Part of a small language model's weights: RMSNorm before and after each block, capped logits.
Each number is 128 + 24 x the weight over its row's rms, rounded and kept within 0 to 255. Layers, rows and columns count from 0. Numbers have three digits each. The size before them is the row's rms in percent of the matrix's.

# layer 2 attention query, 384x256, rms 0.0586, rows 0-25, columns 128-255
092:149129116111133130127121130140134133110107158147138145147128112135101100151072158097079127096160100082123141127117117130133093109123150138131121144109091142135128153127121088122111104139108140163110114151142087120103117061075120146171104137119133139160115132123131137127127136110084146144082140136128098107121133121131144125123103143130104135112080155114126097131105141179104113122102
082:135137093128102120098148125131139151145149143120120133079118122122160139140131108144154123131155168155150134118147129109138136140126099098114138147170133141132149142150113182159145144083128143112120138118126144096132154197160108148103149126177143072133154093141124126122143152153137136130178122096145107165126110085112138125084148184126141123131167103089144154144182168131165135128149
084:084151170156107146076157103158146134117123177127137139120163150117124141099190148161137105130171115130169120124125150148112099105117124156133128150156117128108139095157163167137154213150125126135093164113137113107118106171155175136103142116148137114161103119143131117142126117134152091119151161076159117131139106099153127128095126158131106109126140137150138135147157145160103132096129
079:135112108090113117113139135088120090163076110166136109087150119160139137135105148118162118134075116092116131113121128146154112127084121110111117106145115121126115100110117134121157131139124125123163089103108128081120118135115165139121128181106158151139158147123129140105129114090115140129130157162136154142119099102134107155141160141128166147128156141148092169138133112128112130154112
085:103138146111129128131161101101114180126129172125124151154138114115121106124188164150144129141131162139120091152126157054139095150067133092108165119131105112156145086117154168105143114136125100135135119102122105128138120106164098176122110133126127133143115096144084156145125139104116126116129116123152108138143153111150126092136123128164096134143157089128109172171144170159134144099135
076:159124141146149143117067099132117080158152092133143093155174155146152127136135156172129142140112147113131139127132111118098131136143148126134122123083131169144138114137118125063105173120153119153157130130146127147152132174128103118161121091138118163146105104098120097150116148121107132178132119132108115136151122168093088136125135103118127121086169121096180115131135164118130103129131
097:108186143124133136123170147138142122080095129114152140152081107101112154133086122084118122127143160147135124127117142127159142141070111100162144128162136122106133143139062107070125110135133115136108129137140138135131149161157134135146107154089125111164124120142146117082135115117108143093102134142131152118093146176109139171114080111143120126098119143086123133118096131143133133156136
089:104108170104134135104147136117174138130073153160144109119133158116118107130147115129120140133100127135112109122095110150108128146059113130171144135111155129102171129098123097113139110138128116111101116118095102100090153167117120116106160118121126154132151145134173069103170164143127080148138146152123138124092172135121161168108095127097161146164120090125125167084116121158085110093121
089:128124120127112135137133151126090160154151150110147138151085159110168100153107123099108158082125144127107135115150157131123115170110127104123133146141131166123134159121146096089154096113106116119147128145124134156119102085130143166160133158118139135095108109145107143096155145116115082112147099135124149129152102083154128087112095163134126130127141128139158110144112146138147106117183
085:139123108109126161175110101164114115083088163155159144081135158132101158134116120141155094127161114088098153180131143150143136095118137136088086142128130121130121114124121122098113142170124090086147129117163084101131096113128143129113124142137169127123153147127135155129148144141131157114124118072147104103137159135096096141149148142155114128093133143144094142123150145132107059140110
091:135103097137118147092116117103129134091113077128152121124155142134142111092135161141138124113147143135123163116118126096140128182177099129130109110168166137113173099150130170100143164110099129121134128129168158156099143096140103134091131123176188158097137162115124168110165106155161148129172108143139093133147128090152094143131148140169169142094119121140150123138141115126137156141121
085:091103123148091090158152084121113164084048100129111165175163112138144130119161118121105132161186075137119168155111121113114147088156111105138149154195117131120117137096132123171126116135103138117110151098106120119167143156123152121113152147131132103141077130143146138147117109161104113150148134146151106091119089098094076122136102147149143141114113104123161115141138137168092108127117
101:106131108122092155158161143125126131105168121098136096184141115119115097129142157099135084177122139129078149145129095156135111094092093163111143148160113074112116098161116133133110095137105146136123131153151143147132113136141158130140128095097162157118160174143083094148125148151134141101148136079097117157106116122128124131106070102133128124149143167087144131142123099090120102121133
094:113135154149105096145120121149112111127146142097129112132136134103122190118121076139108137115131129103090143147156154177127136137121141122093094111118153115105124083140109112110148190132136130113150109155159113102138094135113164132140179118105153165097152144113136135134078153146128158103130127138160115138123086089143139139134139112127209146133119098118133147090189138114109132140141
091:135152096154120119124073139133132134169116110121113188100111126133132134179131084128127050101114138173147087138092150138096130140095134160137105136118192145143125148106141130160102169126166102154131096147135125172124141145127147115133087131153125143131095118162140130112130152138093131147132111111106115151143109120165070163086145122143151122130137149161090109110140143161140142148130
089:129144110108148143144181104181139077151114113131137122122159149087106148149189142173111118121137136111180116127104157106153085116056122144084076120100113138104163141135161132144140138127168098145098117141142070150150118079114121139149123170170155153138143127119118139129108094126127136158088158149090137116114121110173147128133131114134109114157117142123121188174089138123150129135129
096:085176159123169141119168155155093135124172130147147136118130118104104149125134169132108110135145171135138125168144106127128096119124137117117144151125118057151140092130123152133105149138138141102201137143149156140103117123079124128151118137126143130063123072131109094174141119129112097077152116130142123132151136143108101147113094106117123105065177099116144147095095173095130150114118
087:088107095088136081148124155120163160102129048090181136130120162086148160133162115102107131133142116128147107148128115127096122136112122123067153114113122127093137132072103146169113114144125089131111124112144145131157103137098104155114108161121129133130159094139138148120169129095126149103107135118132145124097132101152124156146086114151169189136173126097123122146126088149058179118146
098:105147113120140134145100167118070157108139102114108086170144132168140107144111118176110137143174104096132127189080116132178131097163135138103104058118165130107142101152106122117080118106131130137151105152151097137129138110167140104115141184113100142157145163147109140142146130129121169148110115145116167131125151112111091156157141103151162164150155126106131135105105114147113096169096
106:121126141170098079109124112069122174093138126085137165119103177113141114137190109144145116136086137154096094149118139084124103169146104148113153112152119133138104132152116147124116119071124100130133125105108141142134114118126138108124126118108139108090136085112128168108150124150130133136095114100114150115098148150119094130136129117131133162153146130097127083102141131130124170165129
108:100173162142169071097097132107117105156081112131126103116124107124174120096128155114162105150120139125071148141161126090119123130170138132116103138122135109159106184112081101132115097112138129163123107135107127148130114081108122122143144166156081101120134115108117102134141116152169156146143108137135134188145139124114141178164132124135132130128101112152158092128153136156103144122149
090:132114131143097130127145100130123150111143135153095105097133114134161114123132126140128101070099124137119137093132162163136145127134138105118121143125119130171139158153137180100129141092118149111176176091123148142122141085152117164143103133114173154159133151108088156132127114128130117131099100103084106107138148132165165077121106155127111119128100124153105134134124115153136106180121
096:114098092144092137112139142170139120143109154095111105135119130153136069117100129144156150112159102106116146128133156127142113119141122158146129140140147101126106134133094099141126115121113113146118119152079149091126125117154085103164113127084102121176115102113134092106133118053131140122171113129087140125151130131093099094123096108147118145163144135129141120143144101102137146170114
092:145124168126175145117094107101123099136115116147115111112073115152112145163146124093149114164121114158186151109148113084171106098132126089110156105162126143123124105141110118122107090141155120142146150122086134141127166117118093159147134158120117096118140099136128067101143154124116121182142122142142131085132124145131184129113136132168109158113073110102085145116095143120119121118135
086:153104125084114105113115133113096105088164095171140154129162150157134154112124131156164131117125164132132146091101117152174189156158127155120127101136171141134158160147170164113162148150073132096148090084152127137115126171154141085145134112091160134115132121099146114187123132143111112106125134128134132118119172130129111072122132113134074108141137127165085116087117141145180111135118
109:140146117161114125106113146148097159113158090118117079132132145095158113127146164149105123142128137096170089111173157068133141147168123101151128117113163139075179126142130102116138154103129127122144125136121100135118120140124125126137113128135147140100177091127137142128116115123145158152142129128174127092109109098116125099163138132138134120091156121077143097092090133153150145163144
# layer 2 attention key, 384x256, rms 0.0595, rows 0-24, columns 128-255
088:121138157127128112071152110164127151149140141120141146126158140075128117118071126140168137148136097176157116140131095119127108110146119152115106125153108132156141095111126137176136126094112080134126111153134133128133133130130112129125123183133201095117128086120163144135148135166113127078106148109074105124144138105112130127181127142143156100135112157173122120110120145169127105144136
090:175093096153112130131118163172146143108143139170106148139138129086119115093112135134110088133123157127137133155124119165115143181107121138100125121129137149110094135133198145141149127184130164124138130143121088115113138117110129146122149132107118149122207150107087119130092108136130113155148146100128158117151141127101149123147138104060147121162127096160124160117148142109123133135109
085:146146113119152137123099132144158151125143107132138153161137121131155155091140115144162104132088129152103143155164102181135149194101119158097138147090103109101177168148090116143167125107126169104132151120145136119158111094131122152132122119127101125071184142119132112107098148127147110132175152124140159110165163100156175110092132149130151099143136130105106136169097100112096146106149
085:123158108114109089133101135162114127132108134146136135083156159137133119186119124146121088155122186115103144117106147095132153102150077094160117128125164106118121165150147145098098189152127119140112127139154092091127160115130173076150146116115148105138144106133127112116160127106086154146163074120118114089152121107156163098083161125151175156142122129060152097129136142132097141100106
088:169119126147130118148096172161150144151064095107149125152157140137145176081164138127078104172107102105110087111143118108134126146099129146080139156094111104163163155180117142059157146148150139139145141114120102148101131127119117124093135156132145130072097132112151101108090149116116133099137130143119127095163106091152130103095143109137125127125163127112100157145177087112116117121105
096:127145146171104140130118138097143116114149112144118117118126147126136138130113173106140114109119118106112097133099138146107107142122134077111152139092156072046121141126100155083141108106120139124167128138119108090152081142136114139135126126144137116102179160119127099104141129111111124090192159132148142121152143163127134151121118151094089122139132116095142084105137144132130140114144
101:119140120119121124190133148146094171174160095104092161153065117155112124154151093146097132139164141124125125122113130155110147101131143118166135132132156118137102131144146141085082149146093098099108118116150132071093135134148130169110137154145134115129153135124184135112138133107111146142118067128095120155105111122088113125128121093175126091143125128176121133107119160120089105195157
099:127144117114151117137143130123157135139083143124117145101150107097132098136117136127087116116115118133086137090131135128153157153145075141092086107128113118085126115132123143174141114147108092132112170105133133149085125106142161141202150137080136186153155147106130082120145105098125124150132124122107075144092147086143146070145175146160159144114123126106146122104113164145108102146134
097:177120164130153171128124107135206131102117135146136100162156142112115146093138133130124135131119111100156096153128131102107129081140139095121105087142090108168172142155093145144138120144142124136126130117094129155087135117154126130105107154157078116128165154138194120134139134159122112119087106102115152099129103101070151205140141120147120115143145133091147141135128099102123137147120
092:121117111156116141199062168143125146126169101161121140136119137137125135150131114081144103123149138095145122130106182149102100151165139155110124137085144068127108092145148140127122160137114134088126114168125098085143111159140111090136122150135120110134164128140122105123103165105129135152146145136149143141103123117114150142120131089121136090139137087106129150159152124101144101116106
093:166109126106138137130148160134106098135106108117147141127115154131131113123129139125159144125140154111142135147095122116113122184102114127124133186130163137139191168149123112163152156101113149105114130157089141090142092154097160136158124121127126119119106112121159103096131142092134161163136148178157093142136134121169163125126118118086119160136097139133117102083150117140103155151150
089:134129143103154142196115140110114145099168139133088131141134139114127117156129088179142120159129123126147143138131119095126086138125123143152170099128130153099127129127131163152098143113109169128114120154137140100114109144099115121155138132099121161138111094100122135135136168108142089158105119098114125116125168128126129104116101107118198106132129088158156138124113137134141122163163
090:134183148150137146102091115128118181102142137153125192146117106124095109101141137167173118117085114102077145129169157098113141154115082143130152128154159153134148125137143163188089128137089124127124118099162080126143096121117091101135143103135148129087161119133069181145111128124128115098108162155148139118147110115108080094141127145138150121139128128113119095141164105127118119153111
098:133121160133121133124081128174127156128148108098090151154152132124157153108177144143095171143160146136135163159144186141134121093143129148192140144135138131129114093104114083110115096124147143081118129133118109080147123135151137121094155137107109126089107148075117143119133155140152148125145118128129138153098109081134116143114127114150190072170139086179113130136114096114125106161123
099:095165129146134137102150068146082165144104087130123148108093105122145110149157079149144125141113141157136113147144170109138155147058113104140103142127148161116118096099133122120150123137182105111122136108142166130128138158131122109106129105109144131140127122108131109152208154147109163115109144119164144145174123135117161130123122119118136110124117130129118159131121136156074136137133
112:120074092136174140109123134205128103090154143104112160119133135102117132099169127153125075128150107142137132112140161103164117105118185102098115131093047063096169143194126137154113165133113137143096134137124113131136143098122145143166151167130108121116133122101175110108132113108124147104142086126130125136146126132148136108090187155116145089128145130135124135124110123108172094136115
103:148153113171139109119133126138104117144135088154143097123133129142140153109157207165085126134129164132137111119119140153169163089127138092154124142088135142148132124143094149109127154157153112092134145115159125121161142104083134120141124139135120145119181110114143080121087160112132159145150169153144103107148108138132095173120072132137137115112110137076109153117105098137175124092143
084:104103132136136109147133128167148104084179127147147100104159124134165104107145119096144158162141112095135104150165105106179170151147098112112149113112157124121088104067106124128121202112115144118090112094129130123097121130133113170115185114153126141109112116133118108135110126083139142141119099129143122114138167135155104140105121132155121147148164161131144145157157124143106162107115
083:137197156136103102159116086139072147114144113101169123115112143098128126122098118152131135141107178132175166134162095115068135116080103087115122116125055113120144113154140109148140160129119077104112136138119103143144129121088131125132147143136101141103165123130133161185122131133105115108186132139109151146117138098098067145120164107180106083135120131124132143148145112139101158126102
079:104124140088115110090189101137151127100140114085123136124131099113188087137102129135123092139101134129154141144143116099156100110123118140095112136091125106126092117134078157151143153111106125133132184126090146119147108125142144138136170139122095102112145146129108138142158109165132139165128066121123116138109126145119110160127123123165114145112167138146147143146167122103120143146120
098:107154086113106096100100132161140133150098134143107113120125101160104115138121106114166108152128111136117125166135127125162126129115148147133054111132120114137131153123116068130150103130124111155155124133104151166134146107090090132139110127160140115092149152121113090151137119126135208124107151136155123169148147131130117135162138098129127108116085158093127107112126120128119152123134
094:118112127154126109136162154141137110140134149122122050100130108102130125084075125120121101081126111164105112133172151139167129105123150121111153157154142155136175135144098159156150130083121136121149133093130109139108101111159127102137146122125125178103146110146138151129144108127134112138119118146124109123131120103149141183159105163135109143147158142157150129159127149123135138145152
110:127115124112128143120124128146118085118134112122148121121128119115128125088109124113136123114133131142135095134140084161091118173152096119099169133118100096120126094095105163137128145102092173109123138150112092119140106167109112129127127145122122130133111096100203140105155144129110099105156098119106134107147143109094155141083100149122106149130094090140133144122130148138110145131085
085:132135097107111174155129135088113145107120131108147133138083142090142159152121113118117092114136125152137128134142142094094175071111185123074168143133144133110112126143142117120134098160113089145159154154136139158118197156100124158193108123174094177079101105166136106139125172113118140144148123114133123141101137111131139123086129104137134122152072152123127152129155134136151092076157
111:155104103111105109079165127112104074166109113147136154144148134118099147142120143102141142106161155071099122096085138126089159132130113135119101123079156109126125153102117113141126145138147150142135105126116130102143173098099171135084097155066125094127129150109128106117138110111096142123160134138076117124098160131110119152126134141168154162167087150107109092109083154127132126085102